Weights of a small GPT-style language model, trained from scratch on English Wikipedia.
Training: a variant of SOAP for these matrices, 120M tokens, 3672 steps.
Each number is 500 + 50 x the weight over the matrix's rms, rounded and kept within 0 to 999. Layers, rows and columns count from 0. Numbers have three digits each.

# layer 2 attention query, 96x96, rms 0.171, rows 65-95, columns 0-47
512425480490380530567550485545405523474432553484545490474521496495509487453418471466509544554485485444484510521544468568516448440483517455503478
457488544450574483568508574503577534479500431440475512528502430556510517425499534469494569529516445548564530488498547529458498499535532471509520
518461395475452500499512533541484469476460572591457441506566463521522445453487433456438521485481455447485457501534498476547474483494521421389518
462525464455580447538489454537413507591532468487534603625513449535462511459472536509507574469393525465529497515510521540567516486412495483444491
551464433515447454510546472498447563419465553555558516494525407438424456370515503408475450565440422471607404510488542505511502558486453481561478
485499459535489472518480559473567448494504481516480357431487559544515440498510468516507452476435559483435521480527437413533545507569520446458480
555447501460475554570460441539425603548453497567600535541479526505498466445416439469506491562383498411493450493558512493581455437554467495481454
532481563557462472470476518404510534513531520558502573499519528496568573491547558414512623407524473522576527493504593439513458484466524482488495
602505508560534569516456535461491559549460480425479488423533521516565518577365457520450523501600449506466547461482471452503392451639505541513433
518454460493484621540501467533535496455441501506529451457487557544530485450511492515519497500507453435504502525455440471517488539472507526474512
506537527427447396502543447572587513495526577425516628538598448512506521405466560437416603500474490474448448567531554468498430557431516491519530
557436517589383452488462492533572467533467507466525454481494525450549486504541438560578422554522418473425461475490459638502470462493450444542490
459442547490641472417405467496492564535524457456495456512504484538465527519458470473506485539494408536519491514403551518529513523456514559524460
510410433568534586576459593497515477596457511501472366450452540565486488498542561506477418467490490412510611426466463494495620558478485459438530
423508474520527584521426452471540553526470462525439451466522522590500393502448452476442463574527485465451490417505500505566461488511536516476505
411433509519490513534577507466504498455538433507473556539481490533491503565563400466508539480519459498501518539405443530492511493571489549483485
513560517456449561546502549489479530446579510463524529469510497516478463509431600433434512452462515445456445555495475444482570541454497519433559
421510581534464493504537497369456532499586489512511473491522480497500491495426590516532398458562452491390510496465489494528633516564422584482404
479531551507464555498410515504590614466566462625561481618473518550540477451476486433518530426533519500463551467480495490603530533579510515417532
472489532471393486569476494522472461367556460519489490453444591521536600465523512447521485458463524457488582496442433447551519603398460452539518
584602589393522558552504490515470481466503538412435540495516538570491527488463494525492511558491547620480451485590505497562533426396518530490564
459482518482544538482520553482546486411554514499493489564464521551464562502475428436466528476505535511478516386459488511560485551597508491482522
392527516577516501518450503521492497443443536482489555475562523516395518368592533525540443506595517393593526542495395548559472486486540497421477
511481461512498507516458474418547496449545539447482510469555544532540435478483555562545492650497631513525532538625467581598468537529507551450485
628478538464520506494542509476552503384597537455565440435506446529530518426440534567425487524543498475477491548441555489476515472560497475429455
502515496505549492511497378525415526496594537537500571474500540499446539613522517509483541560613479553559462547476510477419566566511513506525542
447508495495459404429590565487510479435537488493507499504589561514562499434427493562501432499573495486474565526563420463600487440384594490411589
576507487496459593521475384470421587452491584498538550491592620496546399500527455354513556527409491559542528440508476473491490492560565536518494
479561565489486452413500385460460553593558442453448496517478445530568518414587581462528585359489533520575483467515552528513526442432509596468457
481461473441514539400656502482516499396514578451384471578469464454500572432564541486469552523546593478452454464490521484552445414433396465507538
446480471466553531569473516478493561474568474375630439496489432514488469485526515453518464588534491466487510545509536562398592433554462479546470
# layer 2 attention key, 96x96, rms 0.174, rows 65-95, columns 0-47
431462510509496475564538431485513453439480525517407546536528577535460473494505553519431459525482489581548447435481450532573494484455578472522535
579508500494480517506429452450518528508438422466554499465552516553518548462492550527598513456441550414443473474585510493487569567573462467547471
502532436491559496444469467542444521573426544479434536628572477472422510459463698548556454465506504432529470556454485504467493512443527406530554
395491450519520513551538505524585419571419431499494490481536500388488532500493367518543504503495499553419539438553519465434493495496418548529508
668558561526489511533448494542449510602502436413513542552457440532573565442489472484498570486526465493559446479457472507391454486460380423521500
520498407446403424482420438547543554477476449546431550482514558570548490521477572497544493527474506542508499430486450492540459469486661477602483
454464497465444522572460416513518471509507537410564488420471537413463478512503500478405495521460518665505462489537471413509460484561511537498501
590492460436453529504508454490565559558494557563416545452600546552534441501427516456455461489502542507488412505512455461640422503469537531539557
532469497457492514467519483391484482570533430581473492508462547556506483541331514400509489558564494478488482500457485423530476467493530475469552
576481561493538533528467482591487479584361444520511429522528456480492562493538595547544504479523579501414536578530480491568437489539494473370593
416557485539605541497456521478340492499391509494511447408542474446505507516533498504467496533484547518387528600495567500547583468477447499484541
463616567601433426421480490417534504478553545513418450465473486459550548564516490467470539482581490460516451501424543537524515484520430463449549
463519513536503469627544477455536455500476488451520482437575526458433467534464491520588449496396433475415474455566461442525405583515517487538479
487537579473490403579512506474489526442513475485443522551496543624514537466485540549615521485475485412577578449477464461515445570359476517504466
435451532548559415433485584442450479497459418486546409526533505413490544445482488561450450552431477457443545578578523562428511492494541452457450
535546562486539496616602488576509515584416497504642508595620396509384534487482536381614501571457646495295538641495456543527600511540456383475554
546473529517454536502587456558537529490479456591497485507481504494505522524467562412459499422497473531494527520584534483472516544497556446511576
577521489534551538553581480516526514484482462517527498440511475558536389497425477455533501623596400545515644603518592496514441501488459574526510
458417466457490583574571542591501539549532476539507475478440452402490549487427491620524500469527587549488589504492451629474546377438490492494538
550534499523568551583402583490447578566535436514537461559450380524551560515522465553426526495486527559529521490560575480458564467525562458440475
488542522602597516527439430400477571619474540509541397457448415416418575571491622515569518612539555423492538546456575531595589565486499515403479
504500524532516487446529541499534489493368504567524474508546428444509491530392587473543458504548435516498545381546505579403525489501449411493489
491398479562601509542455502525520505402523513578385492538535530560350416569577415343451509487414583510547461430501358445525465477457518451538460
572480542448562438482507556502507557500421513502499481419488486521439521459596475498437524489516463587537478484564456482543535538548468427438467
539569464473436525496394525579544480569425482489568461494484432542487502503537489505505374487483429458473543522570475552498527479420425454438584
463461481504463497554558466526563479489513461534440495510515470473561547493458514563476420511518511468622410473517563506432451497564548388467516
485494530511472491387423541589435529522455490399527533533512465555415441559421523541453479450510449465423586569522514527427540558505566537479556
607592619463438515496506465451460551596490516502437479474468463443546519436532639491449540427493627488472478464492534567500575505499474409492539
463537523560479604489540466520613444482454406562479489396520489486493489519579330631521462507549436562529539554552522520468465482553509534453562
461489483493616490551415401487564555528470485499466571547565582449502475463536452451573484406463473443506470488557523514405536447528515506434515
428607424462522459432493494433511438495533462485403431450534487580487472475523438454510522552560558385514418495504547494605461424535432542479426
# layer 2 attention value, 96x96, rms 0.183, rows 64-95, columns 0-47
532457543479514491479523575391496517480509556479496528545505489462530439512407524571533502418343530503562472394508530505508466542528549526497450
546509428492530488511503530521610518465525547473428504487618535472522520496540516510505467412505487392562474601479500551540531536534521388592485
570502490507494462577478513505527592463502491495631629524527516619509538508529527519588539600439453460529511505496456550529510449524518401509482
488496502430502498517488567556564453488435557461548492574436501540599527511517517539449500445439444512466457502496491439518481501528526552497545
458506547541484540502618510575530544494513631484461518454532539518545533480508502551354501533467550501546586371445530488534517453542492430504512
445416511523435567526473505481531483409538451613485557498485538576519527530551535550592502559500438456481456539373465525468513566428552388509467
458482554480556511521494510450519519547533538530507395555469533505541548593411543472447503510412558535425453491497491470474459579472486503527386
523462518517558468553488381566396532473631530424498518588574526504551523480531532451451467443377525471508493481515547474497457492492547529558456
478472520447500458499452484535539464504394479530475501463365523469401520505543434497425542473455413511473518500524514513483475440569534457454494
409520466514556520449479410511422568513515431476437475483546544552522524484563494436564605449542448450615498513501448530410584497431489567511412
457460526458464585534496611533584548546494479452411517470518439461510553426498467472541576516508530495464478553492524486512465557436447518482438
588496491510593518501539525493361467578498417477523469467451451530511517544464547458440445443484519507512540561499512597458557522505455472579551
506437530480501545528449441458600529563504565518453515522558451418595539560525464421405618543516538459487482447543530454547440477517504493502521
498466519478453507487463484506487587466539525501470505522437547524461429548417424457517493408476513501577437486456474531519528543366398445472460
545569496477545524462504501483536500448457526463500574410503496560464496479522498486568583374452481403552592505463493537518474560549586464509472
581445491492464553527520548543497528505479517513485481480525532541510491535563497468589443532463486492617397554472474533532472484451406469485457
472563582478467463461474555530497502456450524504513479446507525533530487529452584430551472453497443403543469487524469505435505557427573485436531
494626424576520452520494501456444447516550415542400510488534426488517549497549460493493505472512466454504376481485470382502463531458539499528539
395442529450451525474512520474474462521423419529526500531487549420433522587473459533527447427499446464454449544465571376427561452522507536373544
470386591528445435519583465465448615512577522518500525434472453487533452529499506461569471498520439525354540494455580547479430525460478445569617
510487543614504410502487499498467474446500493497507590500570541533519501566519537421495491582555454444492465506457477533609471622409483549496389
478455406466543456586501460495474529450430509481471555523494437467441454576514526547439474553497513429422477580399492632526537528429535550466507
520532452480522501371501515537460508460493438477529409494529344488458542549556525550377428505593528523470509451512462491418492544577507478467471
541396425485505548481516503534455506492458430555504491447410510563505433506514435505512508524500470564496531573492555520482529483498475357508446
585409384586486529549509499555588483553517546429480520500493465460512555469530527503511470548528495512425471514591557554451512458506470551511518
480437492501445485500541498400520457556516515509525487528527510489508500525493495451485512403460462496507409496470450476443490464471606492512537
558551484482587428471571555371522439577562546529478479523443577511392455550571558523472507416552521608479520500583407508517577550410442443388507
546526571461494546422475392489525495444575546469506546464421431386401470491442570468473476503468480496480462555510478467437593361453560529551545
578422533491507487465542466577465504598466459561486545508518476475498463521515526519539513527497492514434527414557499524527417552504554474484518
513558444485487547576514554491458491423535526453550577532494499449510583506505467530407512512545494592501574484539553545502479435534564523442423
466538464566504566531560469610472482615506564482471458547493493485564544426489549542513385537475419519585543418485467428590491441513556548463465
457456582587564489496507540460566444493540493502530426470525447458478431590633446481366513555469546516482549468592527434560529418540506465504490
# layer 2 attention output (transposed), 96x96, rms 0.162, rows 64-95, columns 0-47
584422459461419502559516406519452545471487431457542497532469493490458416475487454478461555456587496479550463535453548512404527455441465486515484
522478454435438455514606534524521523452527453504457422437461403400426496493376548550482509522508510512462605582509529494579488445447451512550571
420556518519521472528595472469448478376441589426436568666491413504444503542564489492507460593508490575513479497523468526525461428534459467526485
476481488518533524504504467435470444501538523487521518514480561494539555435461484437531389409580444465474427539385503583414513464515488528527592
539514508521523508539558504560441475514555451506476502439509418507531506433484622520460517458523543505499572525583543521509543530531561373520498
543607442516578446442570499547442523456496402448517412428555540440442593509547587437522431556549554466460601445558458508550496480477436519515547
500567452591465484554594524477492528462560474519520475489494463502503590570473616434449525492516656473497511515516541472495521479495453443458567
448549488480482459530573564502471508561475522400543487476550514541531484566472541574503433507510453464608564485551532503475556389518484502534477
483486615430495420478516441539470589575519458513524548569505470478535607453503537472503471483497499397598497440483522460575429607488488517399539
448543508481506471634457514493605509412485456443481457489507544513394508584477525582475490421499536544451533483446500538533472481497520501466469
483547469455503429542480457535548490576501503552506510432497553496440477537443498499493533487456469468528494463502425555476528469512617493554541
522510532422489491525549470598416511456435482476526481625478440457531526528499470525468521481439496562563507543511483531457462378536515527497466
562548656508458470495600552527518463559469365559562508485411519459528497515447565444550452520551524476414497542465502472517496500472480464524482
494468530552505527387401455419510454547542482461420477457517446489489540566496434494481564431455542474476514453535611506500541535521484514501489
596534481397489509526516483544586593545556411498414498497479493560408459449534535552545404463559374532543476554516565462606472468453466559395527
458531478579592511474549481520519446455541593554405526534506464453435537554488465549447590481497616463436488498527527425580460447520463470561457
459563437418548469579553476484557423496544443471536505546545477487493521428479473492556507473476445559504416598566468427553523457509482448488524
445540454479536487434425478538545513565445477438562506528465479541490502489563439479482453645533484493506485526484483536491524451459509538481447
552503516523511488465523371509549527560530472597577520464576472423492403478581529357424510528469480461519443490475456616541520533518601485517543
579553528562550521554514489481501454481464533444523519461537645537559524535496394478502510561559505577432411519489526440396497521513477476557575
475580481574499516519549511512528430446533613432452537468515535521474484530542498580406462447511482517532538546542531379568458404550449478584513
457495518504563495490558540507457478478486491507489486527488483526430452452513507495587444470492449482524450552458504490566431515437557562528444
518416534490454559483510523573518525478496516553529460547488528493478530442486459524446502519512486507588529474524448500549434499499415512450505
499461457590512477455456518544479529545441522480416559472507493524476505460502537519452608481514498587563545416458442581441494530557556556447594
493495440495484482529472502535474452502427530542550551524556445532455443478531532523533572471421545466425550530500424441469610602543500530587515
490586559536465544427485467534497465495438537536439501520488508433533491487430526467529542511451540474518441483413501492523525464452493489498500
441531424575511586521452472552501545433618552539419440527487454544562613477644426506489563506521463529597550476464471485479461487533487581451479
535398571494500501512583529484539538529480542623517527512481519551489446554478464474563547457505471502477443480484508523610576549558531531519440
568534537446595552506518458603500507562548587529468398492494584525494494535493475500394535508557556508539555520490466447528464493485468499483501
533379489481527462463524600535463555465475470597477569607534525473488419528485509551459360515492456487512438509463409536440517492517584491563553
498468415460479474527538517489478472504562520537507564484491580504469537443502563475467530556528558460493481435540509455509607530484482443547513
483373437554566528499480561513552482561469502511458569491494546393550434555514537464479479539457506466496479436454520610527477580528542433550507
# layer 2 MLP gate, 256x96, rms 0.196, rows 0-51, columns 0-47
513468519502473466543561555420554440548620449475464544605545588569584447446470575478510480471516454535409477524438481478521472506438499520475623
451409501552529488521554507497414415519563534522456546563612485457476481454525503513416509401516469432451596445427547546544512550539516557563600
441415585565439477390504499491557550524493591461447496514428453445487485483498456594572505553525525511449495602502535481512512519584530530491572
510495455523537517582493535483603563569440531449528483471557468550458508484573410543559538524502443554428459531567583482510437395524469433383507
546529457489516392435482579474525525557494533566487516557537511548510489424575549430424496539501488502487513499488508515540492577479543431469423
444487496404434486510532389441470443506465511546482529426529540431437454467453506553403417495483483521433504337590472459445549512652534449540463
532585570471400431512526536507517523454529477513446474525439581414523496437475506517379600488429495604517507505513426423459420500497470493526557
476573579593471463484488537552397558440532420472503426545469457562534419465489576513522496478432478453461402504526466463557503482541512524561487
460471504531591514445526481542401438435595532507502577598519454479524535490524486476438537639500480506419524367531411532581501458640531482448514
507562406522533462373444572567434527397445469539462518434502567525607418538514524488422460562502477410397414541592576543510544551560519524559377
461504519467509434497449537495545450586429459506550537492526464574477520512516561459512531460487523468421544406439502491473439493552559508481578
443545458567568529455500495537455382512548548421437428574536535482509492442486399526484472530519532503549545501536567475485457510544557541407542
606504453579496574436447466519516528502442546538393492456458533424526406427486476460466501503420439489535444527556565490508530517391479486583439
445493487543561375533474503515474467570471515447426592500409527515460425518516521484428500481364484568545493406600582443533509480503547532476625
463511583475404533423430474424377518514495459580631519540474450579532501502486536498545580544406488458538421552487451509503531552502491563469496
489424500488457467470520531466398491499553481479559530444551536448449525402522578465520405502487432518483516458489455479557489552441485472558485
524440609507447454415509454464529467512462396517519486475466531478505477498560488534553517529534485457477529461526504474464489502523555479479423
552426547521522549467436414493485439472424450527514624534506522570460530444501492434471548455529538554529520470404457538513502621471488537482597
582452504560456482421538438532423462476425522510495540477437539538502424477518470462520477473533492567516497521450579509375476533593540583467570
541489411515536555506542430501525577450500481484487498514504462506525438485575399545501460528535466520534469468580483539508458508480494453435478
538570556485521452479508531496517488583501465501536502510559473486462526628409519462462486497531432459518488400479472548532453405429506437468531
509531483584479554508553427412408623531468426434517447558423478488496539424452574471461501455519521358528443540441440482485426438595470573503562
459466555525454481487533519491352531547605482513493527636480491505448452473426521502502477527454534626486437544456475530452469502631451366511459
460470498475493556532425526467387537453524581477474497550559440500456483430448507456548450522422501578465512593631463471504558439606492521536468
486450506554432464393552510475516443551552554535482521477477507490560550496517548461450548471470493510479451371540518594529517485612549479513495
462517519539590525550414556489542531488477574583531455518489526532477544488534531435468555484518438483485415485526452435533483500549553544491520
454550433566445493432457386544428568527531569499524531567516439588410484575495568522487503555455460505482488501512460431515546399568642376472497
457429493436484515512499504502372484528575466541562489487368427425565455430564417519472460456470471449447503531646502555591501540533517473516421
453431560580410398472563496424459519498529478564480567441526504473574483429455561545463518517498524577548475550503500567570512579552543500490456
466504534476512511439472506528515524618490500519440472466535501512520490439529552489502521603521545397526544517486536484512411590478503536557479
525444529503503574505513432505536520500477367479490450384514442463488455461555513459530494544485424480436538469496532481490468469525481540480461
424484476503497517494548481494469466425589553500548543420516552491453588478491570495483487354507516465497460517498494540545548475477554472488451
498469523561552420493554536431571506517373481562433463486442487486446462492498557531483494483470544451420505547457501488514549480576446508538500
497434457537496476483512527498525456414496567524425538498530524524518482516543427555500499533508549545522520499513459626534463498544519550544515
478525409455555471570541525520475487535472467588453450463573485473492480465557452527456486606495446522505524454574602583483434487490553542477391
519468454536489506561491454495472498498422567508418619557541510518511486494472562429408555578427563484471386428506527475568426506489461587554487
493427527511525517457422474489524499547449456597440477527512603593537548506504450476455517468400483553480478482494518506490507466486567484502571
531430473581533500544560552492615450475531404534534480523475573538456574490535475589463498462465606475427410460583527478521590512503501506458495
505475498557557510520513499452559498430559505525565461528436478565557503459522555495460533513468474474440491521454533480533502518523469495495468
465556591477526529451462486547566522460436539550503558458519478488574556447594495517514446483479487527550561564463511463521476546507561563475489
519534531491490540529517431485447466440584568500417526514467520483528540490528547495495451481538509500508466487530513461640464548559485531494503
539503474520540500528493508437452447508451567504510558522484423556475598517545500491496562445461505543424486492535608570584485515513536474605484
534500500450459478507492397524533640532518538476523492472413424496495497484450589489537402488477538497453485523508568467508483542556381466474432
527494423579424520424568515508466507499492393556586506475510458498474511393450534489616522459512526458516447506464478517470470522531572516481497
491502428513587503496503468487493459412550592537620536504482584547450538458540412483471479559488497486416462415500461550550527519469515553459563
551646425509495464501478516498515545478482487522417443564590513550498489534525523545482581542529501563376461467539422616559553481592569581502445
544524498536428526423536545518486441459500465514499455486487427458540495544515457518567549522539482482587554484531519525557520587446478486544585
507427569482487533448550509516403510481363460463572559524490536516535493375452485439459464490443546489515478451479496499465530503538580512589539
485496490567492433523458454539606468615583458413434480478505537562491480532646479477550533531510520370514432463436488476494370561563487467458477
508431544506380423584475601428406543480537517507394443436530514547532478585428581499585459551560536470578631510499430495493467563504489506484442
439610574393516451496511497559527503390543593424521614469456476565453557495559445482564514477557489463467512538460530475520450506573496459503545
486512577451528500436487503405482474449511544599543461495525457491510458436500468478457477516478557466429513517558453505594470534535501539524450
# layer 2 MLP up, 256x96, rms 0.183, rows 0-51, columns 0-47
457540542548512489485498440473449482433495556555556545580518439488494603484536495479539479503558524486555482445540465454435476439539441487539520
495520546550548491493520495518548438520448431548473480561429514584430527611574653467544478411440504583482543561419446479492585475467480469434543
578536538474526465421435438531444542410492466479576511580563547543421496509493449539477472533569466469458540455455553475482464559544560564438511
526592497446499472474452453554443495551477494529577494554506571508515539453514490508493481446487460463525503541501399439501529499464511495520539
514572485590459479491464445443521516497494512464475514496538468566493513451486476501440526488504522470548516461466512466404448438548498511465501
518537481551480549466483501420544540458473462540502489547435514451427541469558498494485452461564499501573535496484601461573527452454502512550566
465444507581537528599477570436532498531489530500549593479537381572541541521462536518522533525459548484591447594446466463517540526553460495526499
436493462446527584531515498453618507442455464516340535470522444466453568421539540465492482454493526447491521441443467558476503440552431397464513
524501544447516414386441458485570485494441470484493502467509494563533471597468559474510535466532533523519559450515440593506536475541477423538479
558537503487549454575508444439435460512591558488553441601499480436425522548489520560519493531493492557514521473504612451462561443534379494535442
548471514494425498500582458545429555518432413432445503496439450454463421481528459518432482437447532582573488514509425464488495593549483502501466
448371492496427574566598488527517542494476509523516622509524459483513555341512473494545474519449504412518477561566518430527403472506389419569436
493589538551546575485543464521469546467603576512465488512524499536533573552476550455461508459476415479501490485405443541508363511475546511455509
536457464481463470549518465599521538497625489464508495514556565537461548564470438433462576477588453517358489477430475535464504437476441477507568
544422469515542574477490475548520523455500468533467518493409568365537483534558511463439514475613630464412521446524492464450523588522585499561502
420502476478522518437457413589400444495555500517504491452550454502443537451493539494378467375482462445508641527535498374449481549540465495426542
487596424404440493532545479500448529458549475557505464585495487584463412482469523512479539493326514489564544434455453671524511432434510544535571
492534536545438443584461653527583478534520584583483471446506516448553466593476567513511480452501600433558484423501556507533524552425599535506399
429398524578596451590433451556559445612486461486584428552445610562562414551535563442565383534521449503542442595536511506546541477413456570468476
462444526536435515497471492421535474510505477593596575484421500454464541512480474481578495428418494536471539491485551427492456551591470549546544
465489445551571563485544649512526479391576516601527559503579561449479483649435539513525497448436430600479515508552404476538557449505491444495547
490466383483585557535461517507445540479543535469464497492517485459575530508452419491500538491419541553505468459510553542506566485529526555442451
527422389493467636663536563416462452528490451534532449584580431424444514501505493420461459528403459467501510597556530579480548490497492482565501
591518495552497531486495456437405505458534451457477405432443453427584432526515509489442494465593515505506539503562488461518483491529532495546496
471522473521542497513387445486557433531481455556543491491466582490579550505529499526566414501491501485508444486487372493390590387567566557489528
545445428547493498489400409456433506518530421493629516463476550426530497460552509580501553572456498498534481445526545483523516519600493561568431
437421630482486666537465582532513474454523549493446480515420481447426459510511449484484412491586463518490449519524417486501645518502448540459529
517443439445546484444576558463544489499434462388493536505475440466438487502461533469430490494484550440359551487480479590421492513534510425553544
503498489452558536521474611461532478550527472500439473517539507503508424421493475496519462409447495418471493473409457552400570558490464493572531
466423539530485462513526514596431473466518483504455491533483472478524429516572486488440559564503429549476612456500493514472489465452458445528479
527578453470568534574502510464534488523466498469468552550607536485545459497489419407520572499490478556459510453493504407552411494522503566512497
472487599502551586496518511556487445480521482572489500489539511575448464432526550472491514490426559464464488494495466499511461402539498498474445
509465513486509472525554495420562548412402459449523427502498485501497572467542471550506492510521530476485506486522463488491535452491470454516423
524509545496466434499489520550589428466528446525572513443538477409554458580472644530471517468504469451451558445512414412495596576532657430527455
465509539509519518626439443506539503469439523577414554436546563536570460492505404557502497461511507498514467508449519532472517487569491466460503
467525458551538485534487515526469487513489552525458466537545556446453469485521492455498504446523540562487397557504491471570462547549535509475507
487502527431497403615500490572549481404475481487527522453517534527427330585499405493490524530578444479524463416602419517553518515506494469517512
506510480498501487398535492509482482479412481447486524619490519466503501461482503493548586513592540500546545510437569484504524472531478413465489
381469458558497516477525490442571524549469512501473480452473521489485518549510452455504517542554530513424527486478491560474435489465508491475451
468506590455470463568452531468509496652523479515543529488534442474530553598580520566446572389538461563436535537518592422475501602458497541512495
463452408458442585558531486519399374472595584558421531533431563454475498588546458494524476452551552497571486512462482516528586562442468543555587
568484534486520538517578444483495518432575525472501575494497560504479496528389547464497409556472475478497422448517522502534510371464454477468448
545606568468468544462505464574508474431557513433431469512518502491552454515442493522558421405521420416484572575470449530444501432531503433523547
498498479521385493387477524474502506440520561510509536481498453494474479429399458532562349527515424445541394534542510467502526516556497562477457
497492428552548498441526548505457447581434507404479586633577455511517494438440460497480542538567511502513478489414532479464447552463488511426528
491341517439425446523480513590419466444471528468519594461485454474564466487525504543436517468420494447584522471519538446461525622457487528500422
474473605539418551475551534482582507441537573540434461539511427450589564544545486521449508467533469538555480490555580618534486492539475478543553
486514571508405436469467494498446567578620499480532500455454538509522593455519545476528586549535492542557500411484373433567472640423495451495574
523491496554499536469452545523531404449449439511499604571500476435505543500461526504449516457515581501459471521601529526474528413553552485525405
509539486486545536566464426481408504423505482431509520467516537457414425539520564440448414552500484514606537507557457490422509453493504534582500
504580514512579567542516486571488443496463539456480492512469519543503505578537451430494498522518571445451557485509597434481536579509521546525555
500502509542472466516504501515459449522513586431435510506424559499461461502506566522519490523470545461482520510411563464418476540480526515585545
# layer 2 MLP down (transposed), 256x96, rms 0.178, rows 0-51, columns 0-47
460447491478410422475458446491492500476558518539496490577492523470460526517488528560489525491480381586509510494430497555557473437448441420395527
572455447480418429512417543562463562530531576522498511465525523415504508479412528575465495479485438454470495600496497520556485430532512584538489
514562484503579466631448371566559510516470450468433530521571559447517435530522590490385485420494501469506502421450575514509572568450542422522530
515425529526476518516427532384522457558527572513551454456544530520580499474480460513515523478529437467477520488488542445427485423547426517473478
558491491473544436463535486533436468537397541544488531507466497491560520457596467485535437531545461486486539540496505428499461528512548526537417
477596418599494554574514597433465409518459550453535442614503577473659543564579550591501448420449508478508513514502613474491431540466460464516508
445509484553486514478503521407511553597649536413478451496475477578479401526563508496484516529524460440495520511524552457442573464504548369485516
434450513429497524582448574483568529408501417458459521571538545554493551496479521510530503479486523518484384497482530478401482420532462520586571
467519547520515507515412492561479460465556464587480582458489561436518462502582520458560484497577524435513514498540442407546569488554467461522509
497463550547587478516434549495529528450585484510450470563564450458417524473559501568397375533522489569572444525442586596537458472474569606535404
486427448532452434518412514519561473588481461485521509504455506572428489509473457540420588434370491535410435481452484562493552586517477424436441
576497434456417474439444511506485422472448552622573525592521538456535540404487509502467603500609457506553353445506458516354537512455571458566556
420501443507428482527516507555522464476531568559517501517468574550495538508535536580482515506483547516459463478499420419534474529590435480498501
592471621499520486527449483549489555462541527529475444479497453483476530510552462547497422509545504420487453612477463488519454599474522520504497
446421566515396456470437498428549519574495455477483419477561490596494459436500593540602502501449557513457502474478502408490603460390456483470514
471466560496431500391530530513492464438557454501476588435557486510455567523464596481438450558506485609432576609531510437545504572470398475556496
478613408556431482449537485548484509457415469505508510529583432571467489483431555508539499415357431469518535411498505525476527446467458510519542
509420391520492446474534542422542434480453534537438502539526598482593517580565437416520460474468562444452571443530597383490439580446493483464515
451508476571500469578425473581489487515506494453516496534415598446517459501551488541502448483502496584582465474545590541467420462454574584487420
478486451508503540505484517574535530486573491456469522483495507492538444481607480523430456514550467504521474478524459530494471461415505485467484
474575474533572508480452548412488503564547477465482588516521463433509568427460543519505576524548521446492557435431498474455485499486498514489594
523593616500436582478518588450471540471557514549538586529454443464401518478400549528528487634582478412523426446496408550556499536450526487514520
445468509517386473498509524479401620508477516534513609516585489485550519499510474426425417611566543530520587423566492636485554517675605517461450
445478527460429467437484506469563464572555424498477484410529442529415514445543470446555488471493447540455485563481496555544602625474485462540496
444505473478529433512480458504452550518450440473506535540549508485419423579431447515516475494551542534507490550552510406482536516492505434524478
530493567503490488503582456595501523414471438509558489501505452548531497598382517550462521507546499535447507518484478481528548490441442425485474
560541542538571534505400529576437418532418504572496626475510476525532482525498478420572539448477568440538467429444528471464506523536517561485487
518422446503432544486431487557460513462492586540562417457549479437486519501554523652526527558571541456538540553601590519497506531529524555517463
531465450325452512551472447459515534470494586475540458525484571455609450486502547482539385480515524404462520423487544452566516455438498391532388
482435465468487403475531541453434514547422492480477460504476470444469473484468581515522533553464521534451636496540564516575448608528450445521506
515508477453489518472517441543508464507620574484444477594556478488442577467513491492522436527491557510485552487586382441498490537500512514482475
435517531496534426561557488559567569514475416511479479516489454541445560541531506537466537528409578487448421526561513473575534577527514558487529
482454562513540611614562531467526590408479455489499462408569387505479463530535569521503494500507516498498462528481459518484522555577480576569501
446438433571428564465424523527536439482553499512557619515605451500541499502584533612481438558520480544425537394438493612453483455564477528578457
455456560465502450467579440537581554521547450579545511430489507541476562579544507475360468551540524539562532449403421480554436482509452592504505
472501503474557553440492512477474515478506428446483508488562513540566502523481431553490460515513483479443531468480522474406573596505505383551547
551604391458465533513503592584462497490472523537487564548470590489561572466455406505519493493387475622532555475530473415437520465419503505473457
530519506495420577496472548500579472439476510404457463531438583543540566461548499569565521423468531511496452481521445500474427434576395488530502
541497532450462494523530574482522490555468527465481533514489495446518435416503488471532466510518414392501512477518425491532521496544492529515496
440582490423626535459495481508444536525494602548477540476473485509504506521572538427459508481562496486478461535511484596431469471525431591479494
523508490508514447475501522465495530511725480466513552557450503462481511517586461506536490504543402508539482523424486577491489453511500491446577
438484537488500573520476464422490529474450563595531534511374503504541491458503556438445613499478590503431524521352519587447517473558463523480579
504483403440506543502497521517540539460459519603491562462451557555575518412453571593495519522513480457520496480510517532472467476515490393467482
441546453458510519609456567505551555467611543457513511525556490631517510539532523526502474550511513518555434503469524609471480518570454504495561
432476459500489414519492634525478484494522495461504574479459495506555430429375606519461509559607543500528430464481518467551446472542449506541472
551557445402525497489445597515572460556668484463468473459516545482494400536510514507503552595465512481449436521549470515479486423503566423560533
543466441478500582530502432528486502506597483505402555576493503561431595514537510570492506439483507515525469537493597488503456493487503589489458
458503449437445562548438416536562529491580526613429551485470563468396515451499510496570495495600440556564485584499515591502416392552534528439489
468516535442535429526540457430476490549511512413508548502464641512570496543553453423501560501530504358506483446439480430554470477542520531419516
455550479472604500440508541442580512556528613486546553484512453541519449450572477420505590465433546440486455637511501524530481512534473611544545
456477548508516442504510524405509564526455341608496485513536524462538441516504458512494493525427615567554521451490509566543543545465536444424507
529450510456524479512508481484511480521486505561535490432570475513534479493519482428427506584490507559442586522525505471519550577532502523467444